Part of a small language model's weights.
Size: 16 layers, width 64, vocabulary 2048, 1.31M parameters.
Architecture: LayerNorm before each block, rotary positions, no biases in attention or MLP, untied embeddings.
Training: a variant of Adam for these matrices, 9817 steps.
Each number is 128 + 24 x the weight over the matrix's rms, rounded and kept within 0 to 255. Layers, rows and columns count from 0.

# layer 7 attention query, 128x64, rms 0.184, rows 0-31, columns 0-63
[[124  96 127 133 152 115 130 100 125  76 129 126 145 154 131 134 149 144 123 145 130 148 153 141 172 108 126 111 121 152 146 150 155 140 102 101 129 157 146  97 134 149 138 125 105 153 154 110 125 123 104 146 103 126 112 119 114 104 129 101 127 138 119 168]
 [164 143  85  88 131 152 124 134 157 172 121 119  71  97 145  82 147 177 148  96 106 112 127 102 159 127 115  93  93 104 136 120  98 127 140 169 118 105 114 182 106 149 154 137 116 124 136 158 133 149 107 106 152 137 145 129 147 141 147 144 121 118 140 103]
 [164 150 116  98  99 172  94 139 144 104 124 115 133 101 194  88 142 152 149  86 125 111 138 120 167 113 116 104 112 102 128 114 122 113 108 157 142 128 143 149 101 170 137 133 105 132 127 141 123 125  84 139 107 133 100 108 108 150 119 117 159  93 117 140]
 [148 131 140  96 134 157 140  72 131 115 153 119 116  92 145 107 137 141 146 101 120 105 131 111 163 124 101 115 121 120 144  92 120  99 124 128 115 169 139 168 137 135 171 141 135 154 124 144 124 110 122 108 125 129 137 111 118 135 157 109 118 137 124  89]
 [135 151 122  87 159 174 128  63 121 137 142  86 143 109 163 101 132 169 163  82 111  93 146  83 191 101 120 105 134 103 143  84 145  93 103 113 120 142 145 143 115 170 150 113  94  94 140 136 130 104 121 118 124 110 113  99  94 188 155 102 148 104 191  99]
 [139 168 137 133 104 113 124 153 143 163 128 131 124 141 137  95 123 151 134  75 113 130 129 109 133 110 115 124 142 117 103 109 125 150 116 134 124 132 114 132 149 132 144 123 109 122 120 154 100 143 144 133 105 104 143 125 153 148 142 124 157 114 123 136]
 [116 113 151 147 119 164 122 146 134 123 150 117 118  98 106 150 131 134 101 125 127  96 135 145 122 127 121 153 119 103 153 114 126 127 144 123 111 137 131 155 116 121 109 127 135 147 132 146 137 148 125 143 114 150 104 123 141 164 132 121 117 129 116 103]
 [106 131 135 150 139 161 121 126  96 136 108 148 108 137 137 132 131 124 128 149 141 152 144 135 115 128 150 141 107 137 131 146 121 117 123 133 125  89 117 127 112 103  96 132 116  78 127 107 145 134 137 114 156 135 137 160 140 152 121 134 116 162 151 106]
 [ 55 125 150 155 133 116 151 155 118 103  97 103 109 147 110 165 132 121 107 150 165 142 156 150 151 135 123 164 143 131 134 138 127 125 122 159 140 139 170  76 157 119  93 101 112 158 118 100 127 133 144 144 129 103  99 106 125 135 107 101  92 132 112 159]
 [116 108 133 120 136 112 143 123 148 122 129 101 169 132 142 145 133 141 128 114 126 136 149  89 154 102 129 160 137 141  92 125 174 125 120 125 124 154  96 131 143 135 123 131 134 143 147 119 107 129 102 146 100 116 141 129  93 126 118  99 139 107 156 145]
 [123 118 129 116 119 128 111 148 123 140 105  96 154 142 137 154 113 143 113 136 140 140 127 106 108 138 174 127 132 145 128 113 158 136 159 128 122 120 106 114 132 130 138 123  93 147 116  93 118 101 123 158  89 123 127 130 114 128 104 107 158 116 140 156]
 [163 141 144 111 129 157 129 115 142 136 126 103 127 131 178 136 160 160 164  95 104 120 141  99 174 106 116 113 128 100 121  75 168 145 105 107 150 115 142 123 106 173 144 103 110 131 142 107 128  81 146 125  91 104 116 107  71 173 162  97 144  96 111 109]
 [167 146 146 115 119 124 106 160 153 154  82 122 124 154 157 147 139 151 128 104 118 143 115 107 131 119 151 109 129 134 115  99 134 146 114 109 128 128 109 122 130 156 149 106  95 108 149 103 154 117 118 134 113 110 104 125  95 145 146 121 135 109 133 140]
 [122 134 108 151 132  95 167 155 127 115 151 137 122 115  88 144 149  92  90 144 176 136 154 148 139 174 128 165 140 129 174 141 142 119 153 127 146 149 191 128 118  91 110 140  98 118 124  83 144 139  88 133  99 164 113  96 138 141 133 131 104 161  80 120]
 [138  92 170 117 143 125 123 130 138 156 130 159 105 110 126 135 119 132 134 145 125 141 103 149 126 126 106 124 160  87 118 108 133 176 146  99 102 141 132  94 136 138 140 128 154 167 110 162 116 142 136 126  94 131 145 138 120 107 114  90 120 158 125 109]
 [140 123  76 122 112 109 117 108 109 113 132 109 157 121 115 124 124  98 114 142 139 162 129 161 103 128 128 133 132 155  97 162  95 118 123 180 154 105 101 117 141 131  98 124 151 136 122 155 162 112 140 137 160 128 131 135 166  98 116 118 134 122 143 155]
 [135 113 134 138 145 153 158 141 135 141 133 100 121  84  94 136 143 145 124 126 104 104 126 124 156 137 100 122 153  85 196  92 130 141 108 106 139 161 139 139 133 100 143 150 126 176 127 119 120 140  87 118 100 156 139 118 101 141 133 111 107 135 128 125]
 [135 106 110 138 134 125 127 149 147  92 143 103 130 108  82 135 150 130  92 149 152 150 125 136 129 152 131 156 108 120 156 114 121 108 138 124 143 114 138 134 111 108 112 137  99 113 108 120 160 142 120 127 126 165 142 143 158 148 147 171 112 128 126 111]
 [115 166 121  97 131  96 121 115 129 138 114 131 137 152 159 136 133 134 144 100 136 147 126 113 128 102 127 121 140 125 129 113 142 131 117 136 119 110 137 110 105 149 122 114 113  85 177 129 112 126 133 126 123 118 106 101 121 122 151 143 159 121 151 146]
 [176 157 123 132 110 159 109 114 135 131 143 146 129  76 139  88 113 124 131  79 110 165 120 110 124 124 180 126 120 107 128  86  99 153 106 171 114 135  74 134 142 150 121 131  94  90 134 158 129 129 133 113 127 158 137 153 160 163 144 115 205 133 140  96]
 [127 167 108 129 121 124 120 127 102 150 156 120 138 134 123 124 135 137 137  97 113 106 142 131 109 141 131 134 128 131 122  96 120 128 126 120 134 153 154 109 128 133 130  98 115 162 119 125  78  92 155 144 117 135 146  80 104 151 139 111 166 104 150 102]
 [173 146 125 110 104 156 124 116 149 139 133 125 109 107 142  95 114 160 126  93 113 129 123 120 132 126 137 108 134  95 134  67 135 151 120 122 119 127 116 149 142 144 166 139  95 123 120 129 116 114 146 117 112 129 134 141 132 177 148 119 181 115 159 118]
 [114 142 121 123 121 123 106  97  89 151 125 137 138 144 173 117  93 120 165 113 120 117 136 122  85  94 142 116 134 169  55 129 127 131 131 147 102 116 106 114 143 147 124 117 152 135 137 151 106 111 156 120 124  84 129 119 115 115 112 114 152 101 127 140]
 [104 121 172 127 146 105 164 107 119 134 124 139 112 124 110 145 128 128 143 151 138 136 118 124 114 143 129 116 158 127 119 154 168 159 124 103 130 137 141 100 158 124 157 125 140 155 107 130 109 150 142 130 101 109 127 141 121 126 116 130 110 152  70 105]
 [147 120 144 123 106 120 141 108 115 104 135 106 145 120 122 124 148 106 131 147 138 124 117 159  86 126 114 108 145 142 109 139 124 134 120 149 133 152 111 102 173 121 167 129 143 173 108 141 133 104 151 149 143 116 114 111 157 105 139 101 141  99 121 124]
 [160 114 149 120 108 101 113  96 118 126 106 127 113 117 152 150 135 122 120 138 136 158 109 116 150 114 176 138 133 165 104 111 136 130 125 116 123 123  97  88 148 147 148  98 118 111 133 113 159 100 129 125 159 116 126 128 127 110 144 108 144 120 129 141]
 [140 145 101 111 125 140 131 128 123 133 142 127 126 100 133 121 119 112 142  91 111  97 144 158 129 139  89 138 113 106 147 134 106 120 125 123 112 116 160 195  96 103  99 137 139 150 178 135 126 113 113 127 139 149 143 119 111 135 126 132 123 114 149 135]
 [139 132 153 132 131 112 114 120 113 155  85 179 138 160 134 122 115 123 151 117  97 146 123 116  91 104 133 130 112 150  73 159 129 118 128 121 108 112 116 118 143 129 126 101 156  96 124 147  94 112 174 134 122  98 159 137 148 117 133 147 140 145 133 104]
 [148 119 142 101 119 146 109 109 112 147 110 125 139 136 147 144 126 134 147 101  93 124 133 129 126 112 128 128 113 157  87 108 122 134 136 122  79 118 123 134 134 155 142 127 140 141 141 121 126 117 140 138 123 113 155 128 114 109 159 108 152  79 183 142]
 [124 161 102 112 127 136 113 150 114 144 149 109 149 159 133  92 129 117 129 101 139 108 148 117 108 133 141 148 111 135 115 117 114 111 140 154 104 113 144 139 115 130  93 127 135 114 139 146 108 114 127 159 129 115 125 103 137 130 118 124 171 106 144 151]
 [161 120 122 110 109 144 124 114 155 134 122 130  96 100 123 121 124 150 129 112  88 119 112 140 144 118  81 116 142  92 102  90 126 175 125 115 120 138 114 118 153 158 146 132 127 194  99 156 137 133 144 112 138 137 155 139 125 121 135  89 144 120 136 120]
 [138 175 115 120 113 118 119 137 138 154 139 105 134 133 165 113 120 125 155  75 130  88 139 130 133 125 145 130 143 106 116 118 123 133  99 132 117 109 124 153  95 129 100 128 116 112 151 131 108 118 128 127 132 120 115 111 111 143 120 101 173 104 148 166]]
# layer 7 attention key, 128x64, rms 0.183, rows 0-31, columns 0-63
[[108 133  91 131 160 151 113 133 114 132 116 108 100 169 167 143 155 113 116 160 118 139 131 142 149  91  93 100 131 146 133 121 143 137 124 123 161 139 128  92 159 120 153 122 152 141 116 122 133  79  88 127 121 125  97  94 120 117 180 130  81 129 104 138]
 [ 89 121 137 139 131 111 131 125 130 140  70 136 118 135 170 127 125 124 127 126 131 126 153 125 142 138 120  99 114 169  92 174 140 105 155 131 113 145 123 119 134 142 124 103 133 137 139 106 107  93 149 139 161  55 139 135 157  80 121 121 126 112 156 160]
 [103 122 197 120 138 136 108 147 151 130 115 145 121 163 153 131 150 116 116 135 115 110 134  89 135 142 115 145 132 143  96 160 169  97 108 138 161 165 105 115 142 143 109  98 123 152 123  95 128  85 128 141 130  91 161 123  82 135 123 112 132 109 132 152]
 [114 162 134 153 138 126 113 135 133  94  99 101 126 185 120 131 155  97  92 102 124 133 162  81 155 132 140 160 140 132  86 164 173 133 105 145 113 150 134  91 158 159 117  88  95 113 129  96 123  79 174 157 160  66 116 136 107 147 160 102 134 119 138 183]
 [140 163 105 127 113 131 107 125 164 100 131 130 136 164 117 136 157 165 132 118 141  93 141  99 127 130 146 101 129 132 147 110 175 118  99 119 159 140  95 118 144 133 134 113 103 160 127 118 157 119 154 160 122 125  84 111  92 151 123  89 109 152 141 127]
 [166 122 161 138 146 144 120 139 135 124 190  98 128  83  72 108 142 128  77 135 151 150 131 141 172 115 105 125  85 106 127  97  99 126 135 125  65  98 133 142 138 101 111 166  91  59 116 158 145 159  80 118 101 161 132 158 164 131 180 134 176  99 133  82]
 [100 166 135 127 104 149 110 162 119 137 154 136 153 102 120 117 131 112 128 123 110 131 128 101 127 117 134 158 145  83 119 110 136 158 106 130 113 161 113 121 142 135 116 105 142 120 104 145 108 121 140 149 130 105  96 132 116 155 117 122 106 122 115 142]
 [118 138 101 120 109 158 151 121 119 133 150 106 129 114 160 117 103 142 127 130 130 103 134 129 122 176 140 123 112 142 136 115 125 118 118 149 139 145 122 160 117 125 108 107 126  95 134  94 101 117 159 143 123 129 108 138 117 147 143 131 127 122 139 137]
 [135 104 125 136 152 146 117 115 113 137 154 121  74 103 107 124 138 155 142 107 130 129 144 129 148 142 125 117 100 103 143  99 109 140 111 111 109 135 160 119 151 124 135 117 141 152 102 188 128 127 156  95 130 194 112  99 131 155 119 107 133 114 108 106]
 [118 158 147 104 171 128 115 128 146 119 130 104 123 133 137 147 115 136 133 130 127 124 157  99 142 104  92 130 115 114 123 112 165 150  97 125 154 159 130 114 170 143 150 114 111 133 124 115 123 106 131 110 101 119 107 134  96 123 147 125 105 119 147 167]
 [141 137  96 117  92 173 116 132 124 148 134  95 106 118 115  99 105 128 142 112 136 129 109 118 121 147 130 137 131  86 127  90 150 100 167 212 133 129 128 171 126 110 130 130  91 159  98 129 134 152 121 131  98 165 131 141 134 102 123 125 137 177 126 123]
 [142 143  92 139 114 137  95 136 163 135 141 120 130 146 129 109 142 136 119 112 142 111 133  85 119 123 155 145 120 145 116 119 153 111  87 161 176 126 109 128 133 138  92 125 140 150  82 117 138 152 117 159 116 156 103 121 111 158 107  88 129 131 133 113]
 [141 117 147 141 125 189 120 126 143 126 144 131  92  99 116 135 130 161 166 181 101 125 133 131 100 115  90  88  98 137 136  99  91 116 136 130 116  89 106 139 136 120 112 192 149 127 153 129 107 157  81 126 137 147 127 128 153 122 117 139 141 133 109 103]
 [113 143 114 138 157 119 122 138 110 136 113 111 155 149 146 133 132 113  59 114 115 133 150 120 125 144 104 153 151 122 118 147 150 148 116 127 162 161 129 102 155 141 134 103 128 108 103  97 111 107 145 127 145 112 110 117 118 133 145 140 101 150 120 183]
 [146 112 113 103 151 113 103 130 162 142 156 175 116 120 103 105 109 127 162 126 157 126 118 137 120 121 123 141 114 105 115 109 139 124 134 105 121 124 102 112 130 143 129 112 127 186 118 152 146 126 127 131  86 142 125 137 120 103 138 115 124 135 126  97]
 [114 151 109 137 115 119 137 102 124  74 108 114 149 127 116 110 123 120 143 106 154 138 144 141 126 160 167 100 141 127 105 142 125 121 115 127 108 105 140 130  98 119 117 142  83 102 167 126 138 109 160 132 164  97 122 116 137 133 146 120 165 107 183 153]
 [137 110 133 135 174 146  73 158 136 143 122 129 124 143 149 114 158 110  90 129 108 116 144  94 147  90 107 127 121 121 131 113 150 119 106 122 138 149 116 116 194 156 133 116 117 173 144 130 126 123 118 139 111 158 131 100 102 130 125 120 105 145 108 141]
 [123 148 126 121 107 135 124 130 125 104 124 115 135 142 150 124 155 144 103 106 117 131 166  84 104 157 117 112 140 115  81 152 147 109 112 126 117 151 147 115 145 136 147 101 131 123 101 123 101 106 171 141 179 111 117 108 109 155 143 117 106 112 144 181]
 [146 116 155 130 122 129 139 122 107 152 125 134 105 111 122 157 111 134 157 157 127 142 125 155 107 113  89 105 127 150 174 140 100  86 127 131 132 105 120 147 133  97 135 142 136 121 106 121 131 155 102 116 131 123 151 127 137 120 139 118 159 152  95  94]
 [121 131 129 178 114 146 119 109 139 122 170 107 152 121 102  71 135 152 115  83 120 121 120 101 110 137 158 107 145 122  99 141 118  81 144 165  92 126  81 132 133 108 109 107  93 123  94 139 102 149 149 157 145 131 129 155 145 129 158 130 158 146 168 129]
 [110 131 175 168 140 142 127 118 105 128 117 149 101 122  80 118 111 137 117 136 138 151 128 136 158  96 113 165 141  89 120 115 128 131 119 134 145 150 131 112 147 121 127 118 117 130 108 143 146 120 134 105 149 132 145 168 115 124 107 126 122 176 123 137]
 [115 119 118 154 122 161  91 136 143 125 153 139 110 135  93  93 139 157  96 128 110 121 128  99  98 106  95 113 132 132 118 136 122 106 147 147 116 116  85 105 151 109 121 133 113 141  88 150 121 151 129 136 129 132 145 162 143 137 141 128 131 142 141 128]
 [129 106 129 139 120 125 147 107 125 138 134 145 131  92  77 132  88 123 175 120 156 148  85 174 149 116 138 153 119 114 149 120 104 139 149 119 114  98 121 151  76 107  97 164 124 118 143 148 146 160 112 112 106 162 123 168 156 119 122 148 165 126 122 101]
 [150  96 129 100 138  90 124 103 134 144 126 145 137 151 113 130 115 143 130 142 139 138 105 155 123 114 107 110 132 163 125 125 135 129 163 114 153 116 139 113 143 166 159 107 115 139 133 124 157 117 138 113  86 157 129 118 115  92 158 143  95 137  99 111]
 [111 115 124 153 121 119 124  98 151  78 108 151 136 143  97 100 135 110 124 122 131 155 128 140 103 144 120 154 150 132 101 139 138 149 141 124 123  86 124 101 112 135 149 138  82 127 158 136 150 119 141 115 127 138 129 138 124 124 166 146 130 111 140 121]
 [ 83 116 136 160 123 116 141  88 127 138 108 138 104 106 129 122 132 169 148 107 118 131 115 142 112 149 117 140 132 162 115 140 103 119 151 111 132 100 111 134 106 123 124 158  96 151 146 134 120 150 136 140 148 129 128 117 128 138 154 138 142 118 123 101]
 [164 158 115 122 140 146 121 171 129 116 126 127 132 106 148 127 120 100 132 126  97 128 153 123 105 114 136 137 132 104 135 134 116 169 101 124 129 140 123 126 156 123 108 107 162 122 135 123 141 107  93 113 163 114 162 113 123 132  91 114 131 148 138 157]
 [186 128 135  97 119 101 164 105 115 147 133 123 130 126 142 154  83 144 146 129 151 136 116 158 129 148 159 119 101 149 121  87 113 114 126 126 107 115 134 151  97 144 134 123 119 106 132 130 159 131 154 115 105 157 150 141 140 120 158 133 124 126 154  83]
 [137 115 140 144 121 145 118 111 137 128 131 161  88 112 111 126 116 140 163 127 121 122 130 132 116 116 120 139 112 117 117 102  95 144 118 128  98  94 119 167 120 108 138 176 134 124 142 128 125 159 117 122 137 151 131 159 140 143 119 127 140 122 124 104]
 [129 170 138 150 118 140 161 122 115 122 137 105 127 128 117 120  91 114 116 125 135 123 129 146 132 118 136 152 155 109 135 130 132 153  97 139 101 145 144 127 130 119 129 134 158  88 101 146 104 132 129 116 164  95 123 156 132 135  83 111 152 160 121 136]
 [117 102 117 143 139 138  83 137 173 126 151 165 104 117  73  88 164 145 132 132 147 127 136 119 118 107 127 125 113 121 100 109 130 131 153 119 107 106 107 110 151 144 118 133  97 176 141 153 149 143 122 122 142 127 142 139 125 117 143 129 130 119 150 109]
 [135 136 143 164 129 145 149 162 126 145 135 123 129 105 107 118 114 110 138 125 135 126 107 150 125 113 101 148 146 123 167 149 119 128 117 126 158 114 122 133 124 108  77 154 124 124  97 138 128 164  84 107 149 114 153 145 138 119  89 129 148 167 108 148]]
# layer 7 attention value, 128x64, rms 0.159, rows 0-20, columns 0-63
[[119  86  94 107 130 127 102 139 118 111 105 130 149 100 132 106 123 117 130 119 156  85 104 119 134 139 133 145 206 114 132 112 136 116 171 168 172 158 118 112 159 130 131  75 140 154 143 101 148 102 124 153  94 120 120 130  53 160  88 121  89 138 112 114]
 [158 133 136 142  96 143 138 123 131 108 139 130 168 134 119 138 123 103 116 132 135 165  84 160 124 123 146 148 100 125 174  72  93 121 150 132 104 101 143 162  92 114 134 180 132 131 126 156 135 139 103 111 108 150 145 137 147 121 123 115 128 104  90 116]
 [124 111 116 134 150 122 112 116 142 141 112 132 142 154 133 137 134 176 119 130 124  97 148  94 114 132 106 130 149 148  98 152 176 163  96 140 161 174 104 118 110 150 154  53 133 145 102 124 123 109 155 143 112 114 127 133  95 144 113 116 113 180 139 168]
 [142 111 157 142 115 117 135 125 112 121 164 185 135 116 109 134 127 156 114 122 160 141 117 196 112 126 131 125  84 108 160 109  99 104 127 123  93  67 112 159  86 109 129 175 117 121 114 152 149 149 124 107 155 159 179 153 196 154 142 169 175 113 143 127]
 [119 131 114 109 134 115 119 127 137 157 130  94 145 151 127 172 125  71 121 158 120 149 137 111 125 126 127 124 130 119 125  84 152 186 128 145 117 173 155  92 138 137 142 114 131 118  99 134 110 101  88 139 113 129  77 102 126  97 132 120 109 116 119 141]
 [145 120 151 148 129 103 145 135 104 131 132 194 122 115 114 112 131 160 126 126 150 131 123 172 143 132 145 120  87 132 134 136  97 109 160 149  97 105 114 162 111 114 128 180 115  72 158 145 186 159  96  89 125 154 157 160 150 138 144 157 125 129 133  81]
 [119 130 107 111 149 137 113 126 148 185 123 120 180 168 130 110 129 137 137 126 109 113 167 107 119 133 111 139 141 124 120 143 176 156  69 164 129 169 113  78 135 144 142  66 120 155 114 105 103 106 155 136 128 108 111 111  94 129  82 123 114 105 133 167]
 [133 153 135 120 115 144 101 127 131 143 134 147 122 109 140 153 128 102 134 133 158 141  88 113 127 141 128 127 120 120 162 146 110 152 123 135 112 177 144 150 103 130 100 102 136 124 174 137 111 156 120 140  67 136 120 115 124 129 129 108 113 132  97  82]
 [110 135 132 127 153 136 123 127 128 121 119 139  98 115 123 153 134 144 134 138 103 126 128 102 126 128 100 126 129 152  90 159 131 125  62  55 105 131  94  92 117 142 106 119 135 150 145 118  97 129 126 188 149 123 134 125 111 135 142 106 152 137  70 118]
 [ 99 149 127 120 129 111 128 111 136 138 127  62 102 143 126 200 145 127 132 138 109 110 178  84 119 122 132 128 119 136  74 118 172 152 113  69 133 162 149  70 165 151 151 101 135 142  92 125  78  72 151 167 144 104 103 116 106 102 175 105 145 101 134 187]
 [109 115 127 113 122 144 140 116 128  65 130 118 112  77 120 116 133 152 121 123 150 143 129 144 127 130 134 118 136 145 116 167 141 106 154 127 106 127 125 132 149 132 132 114 115 114 133 147 115 147 153 139 116 156 149 154  92 170 154 125 166 111 161 113]
 [126  87 152 108 145 127 103 134 148 141 107 124 165  84 131 147 155 116 148 128 140 109 132 114 127 133 122 112 172  88 100 101 123  99  77 143 153 117 117 110 142 133 123  76 141 159 143 135  83 123 130 170 147 105 119 107 100 156 126 116 161 143 137 114]
 [111 123 163 134 150 138 108 143 119 157 118 142 171 126 140 121 132 134 138 109 132  94 194 135 116 124 100 122 115 139 130 148 122 105  92 113 129 147 129 119 147 129  97 182 109 131 162 121 151 104  97 121 109 138 140  98 137  87 142 133 123 123 103  74]
 [124 118 157 143 107 150 142 119 148 156 154 124 140 133 127 112 126 155 124 125 149 148 133 139 112 125 119 130  77 124 132 129 119 108 149 149  91  84 179 162 114 105 109 136 129  67 133 143 129 180 131 120 101 169 160 123 225  94 142 171 169 147 130  59]
 [151 165  98 119 116 139 102 123 143 160 109  95 103 147 132 103 118 144 131 120 104 119 126 110 154 117 123 140 125 125 153 171 131 171 131 145 164 162 100 120 119 127 125 105 124 147 126 112 145 140 148 102 102 108  97 136 105 143 111 108  71 128 164 168]
 [152  98 173 135 114 102 157 115 129 121 110 190 119 152 122  96 135 165 133 111 110 142 116 108 110 125 140 137 114 132 146 110 122  61 132 125 135 127 122 151  96 116 117 156 125 132 135 137 143 149 139 117 136 115 159 158 175 161 153 124 124 159 161 109]
 [125  87 153 157 111 120 169 124 103 100 162 186 113 130 117 137 111 148 119 131 149 185  78 136 124 134 131 126  95 143 148 154 112  96 152 105  98  75 132 181  48 105 123 154 125  99 149 151 109 184 115  99 114 181 159 152 190 145 137 184 156 150  64 121]
 [146 142 121 152 123 138 151 138 129 130 160 161 113 113 115 123 132 119 132 133 152 176 125 185 140 120 136 143 104 147 132 133  74  94 124 124  90  56 125 174  74 121 119 192 125  87 151 159 152 173  87  98 129 166 160 148 171 115 129 157 171 104 112 102]
 [132 142 126 125 130 130 149 118 148 133 152 145 108 119 104 132 126 201 128 117 158 163 135 194 145 118 136 131  89 129 103 135  99 106 116 121 103  45 120 139  78 130 114 131 100 112 135 152 146 160 150 138 158 162 151 144 204 168 133 169 198 127 164  90]
 [126 112 105 118 121 121 151 123 144  76 137  87 191 104 116 143 119 161 123 147 140 146 100 151 105 120 140 137 108 123 122  94 133 129 157  92 123 129 150 120 153 122 142 117 109 135 101 134 130  97 142 151 124 160 111 169 152 153 148 134 155 122 142 100]
 [136 146 106 127 106 143 117 137 138 101 126 162  93 158 134  94 111  87 131 137 161 129 113 159 147 136 107 126 138 148 159 160 139 139  88 158 124 122 139 174 137 127 124 110 135 161 124 140 154 105 138  72 122 126 158 136 127 130  89 131  87 172 128 181]]
# layer 7 attention output (transposed), 128x64, rms 0.113, rows 0-19, columns 0-63
[[110 162 133 138  96  97 124 134 156 126 122 112 150 138 119 162 134 154 106 113  89 172 152 150 157  87 111 129  95 131 147 110 112 104 103 104  92 131 124 168 133 145 164 101  96  93 155 151 101 127 124 121 144  85 144  88 158  88 173 135 168  78 154 132]
 [ 97  88 152 120 176 120 121 120 122 112 151 164  97 109  67 138 129 138 128 148 127 152 105 107 118 132 112 111 130 151 171 153 159 134 166 109 121 147 138 108 161 108 144 130 151 141 117 106 115 128 123 134 129 101 144 109 132 113 132 132  83 138 105  97]
 [178 159 105  98  75 139 131 133 142 131  98  89 145 161 189 136 135 112 123  79 121 116 152 143 178 107 158 134 141 112 108 112 140 108 100 124 113 125  97 127 114 113  97 125 107 122 132 141 119 119 133 114 146 113 126 131 115 126 144 117 177 107 157 157]
 [ 98  84 125 139 146 134 156 154 110 127 129 105 115 110  86 130 161 103 107 194 105 114 115  99 113 146 105 112 155 145 196 163 144 129 152 136 113 158 164 118 158  75 135 164 181 129 136  97 159 140 104 147 119 153 122 130 127 123 111 127  48 162  93 122]
 [158 121 124 130 117 120 140  88 122 132 128 123 119 103 127 130 115 167 147  83 137 129 125 108 125 121 156 156 125 160 121 118 165 121 162 122 133  90 103 157 111 147 118 132 126 139 121 115 101 102 148 139 129 141 165 109 122 142 121 114 160  99 128 102]
 [ 76  76  99 141 152 158 143 137 105 133 134  96 128 127  78 121 133 109 126 195 123  92 126 124 107 155  77 141 145 134 173 140 131 137 135 119 138 148 152 113 149 111 140 108 183 149 120 142 134 126 122 130 138 127 142 138 158 108 118 154  65 144 112 135]
 [208 159 138 118  74 117 128 126 117 118 111 120 113 110 186 139 116 123 132  75 141 129 124 118 169  87 150 152 133 120  97 116 127  99 128 135 114 102 126 158 110 129 101 118 108 100 136 147 134 108 130 127 129 123 127 123 123 149 171  88 171 121 158 123]
 [128 114 163 127 159 130 123 131 154  98 117 138 104 121  99 128 143 124 121 148 114 131 156 111 145 126 136 121 115 157 137 114 147 125 157 106 137 105 119 133 154 148 177 114 128 114 111 107 119 107 119 124 143 129 130 154 140 125 146 171 118 127 142  92]
 [137 153 156 127  97 123 116 117 172 130 135 123 129 155 163  91 123  86 117 108 117 129 114 123 123 150 155 118 129 101  97 117 134 116 129 140 137 142 115 125 114 139 121 147 117 104 129 158 141 133 154  61 144 154 110 156 134 156 109 144 146 134 128 132]
 [187 163 114 135 101 125 127 121 141 153 121 127 128 150 187  96 119 129 165  75 156 117 114 145 143 134 168 122 143 110  85 104 130 137 118 178 136 118  89 145  85 143  88 148  87 130 137 120 108 145 134 130 121 193 111 111 116 157 100 115 188 112 154 126]
 [126 147 115 151 125 110 133 147 132 135 132 119 145 149 135 145 127 138 147 154 111 106 139 123 134 124 133 113 148  86 144 107 109 126  81 128 125 126 140 147 115 125 141 134 125 129 128 105 134 135  93 109 128 133  97 122 123 109 106 124 127 137 125 111]
 [170 190 131 134  87 121 124 138 159 106 161 122 111 156 154 100 132 145 102 103 100 157 145 119 139  91 112 117 116 129 131 139 116 119 107 123 107 121 140 139 138 150 138 146  81  65 157 105 152 106 128  90 124 176 108 135 107 133 146 124 162  92 134 129]
 [123 127 120 132 141 147 114 153 117 126 117 133  90 130 148 106 124  93 150 148 135 154  99 117 114 138 138 157  88 118 125 116 108 133 170 125 110  76 136 127 114 133 146  83 121  86 129 156 152 132 167 134 131 143 124 156 143 159 143 136 104 108 135 137]
 [137 103 114 128 178 150 140 161  81 100 126 128 110  88  99 147 141 124 140 189 125  92 129 121 105 147 139 123 109 118 175 148 120 140 145 103 163 131 131 120 119 141 168 143 164 153 128 109 144 109 129 160 134 158 108 138 114 123 104 141  35 134 124 142]
 [125 114 139 112 140 146 135 107 117 101 113 148 145 146 144 149 137 114 134 103 130 144 149 135 153 114 118  96 130 119  85 138 123 116 127 129 122 116 128 108 141 165 124  83 105 136  92 144 102 127 103 144 114  78 150 147 120 133 163 126 181 158 138 139]
 [ 95 122 120 122 139 129 109 180 131 118 135 102 136 126 107  89 136 109 107 146 156 100 132 155 112 125 110 141 163 120 132 156 111 140  98 117 123 128 127  67 146  89 125 132 149 134 137 137 152 141 114 124 135 112 124 115 126 114 123 136  96 151 121 163]
 [ 90  92 129 123 172 113 146 138 137 126 139 110 138 101  62 118 118 100  97 191  95  77 126 135 100 184 130 147 144 136 175 140 140 151 132 113 142 180 139 104 148  91 127 184 181 178 127 102 172 128 127 147 167  97 131 128 127  86  90 138  30 140 123 143]
 [ 86  72 132 119 144 139 143 114 109 127 143 144 117 101  72 122 136 133 129 198 113 109  97 105  89 153 100 124 123 108 169 151 158 155 165 125 134 174 176 111 162 113 141 138 166 161 103 114 149 131 127 130 146 116 131 144 140 119 104 127  46 165  93 105]
 [138  99 123 149 107 171 157 148  92 120 142 103 131 103 106 120 168 112 132 163  81  86 116  98 108 160  94  80 150  86 165 148 145 145 112 140 148 192 173 132 164 125 149 168 164 134 132 113 156 126  91 132 137 152 109 148  98 119  83 121  88 163  92 132]
 [112 117 137 155 126 117 133 150 109 131 150 114 110 122 107 133 130 148 138 123  95 125 129 106 148 126 134 107 141  88 176 110 119 126 110 126 141 140 117 136 125 127 134 149 143 155 157 131 109 129 115 136 118 133 134  76 110 106  75 122 129 120  99 146]]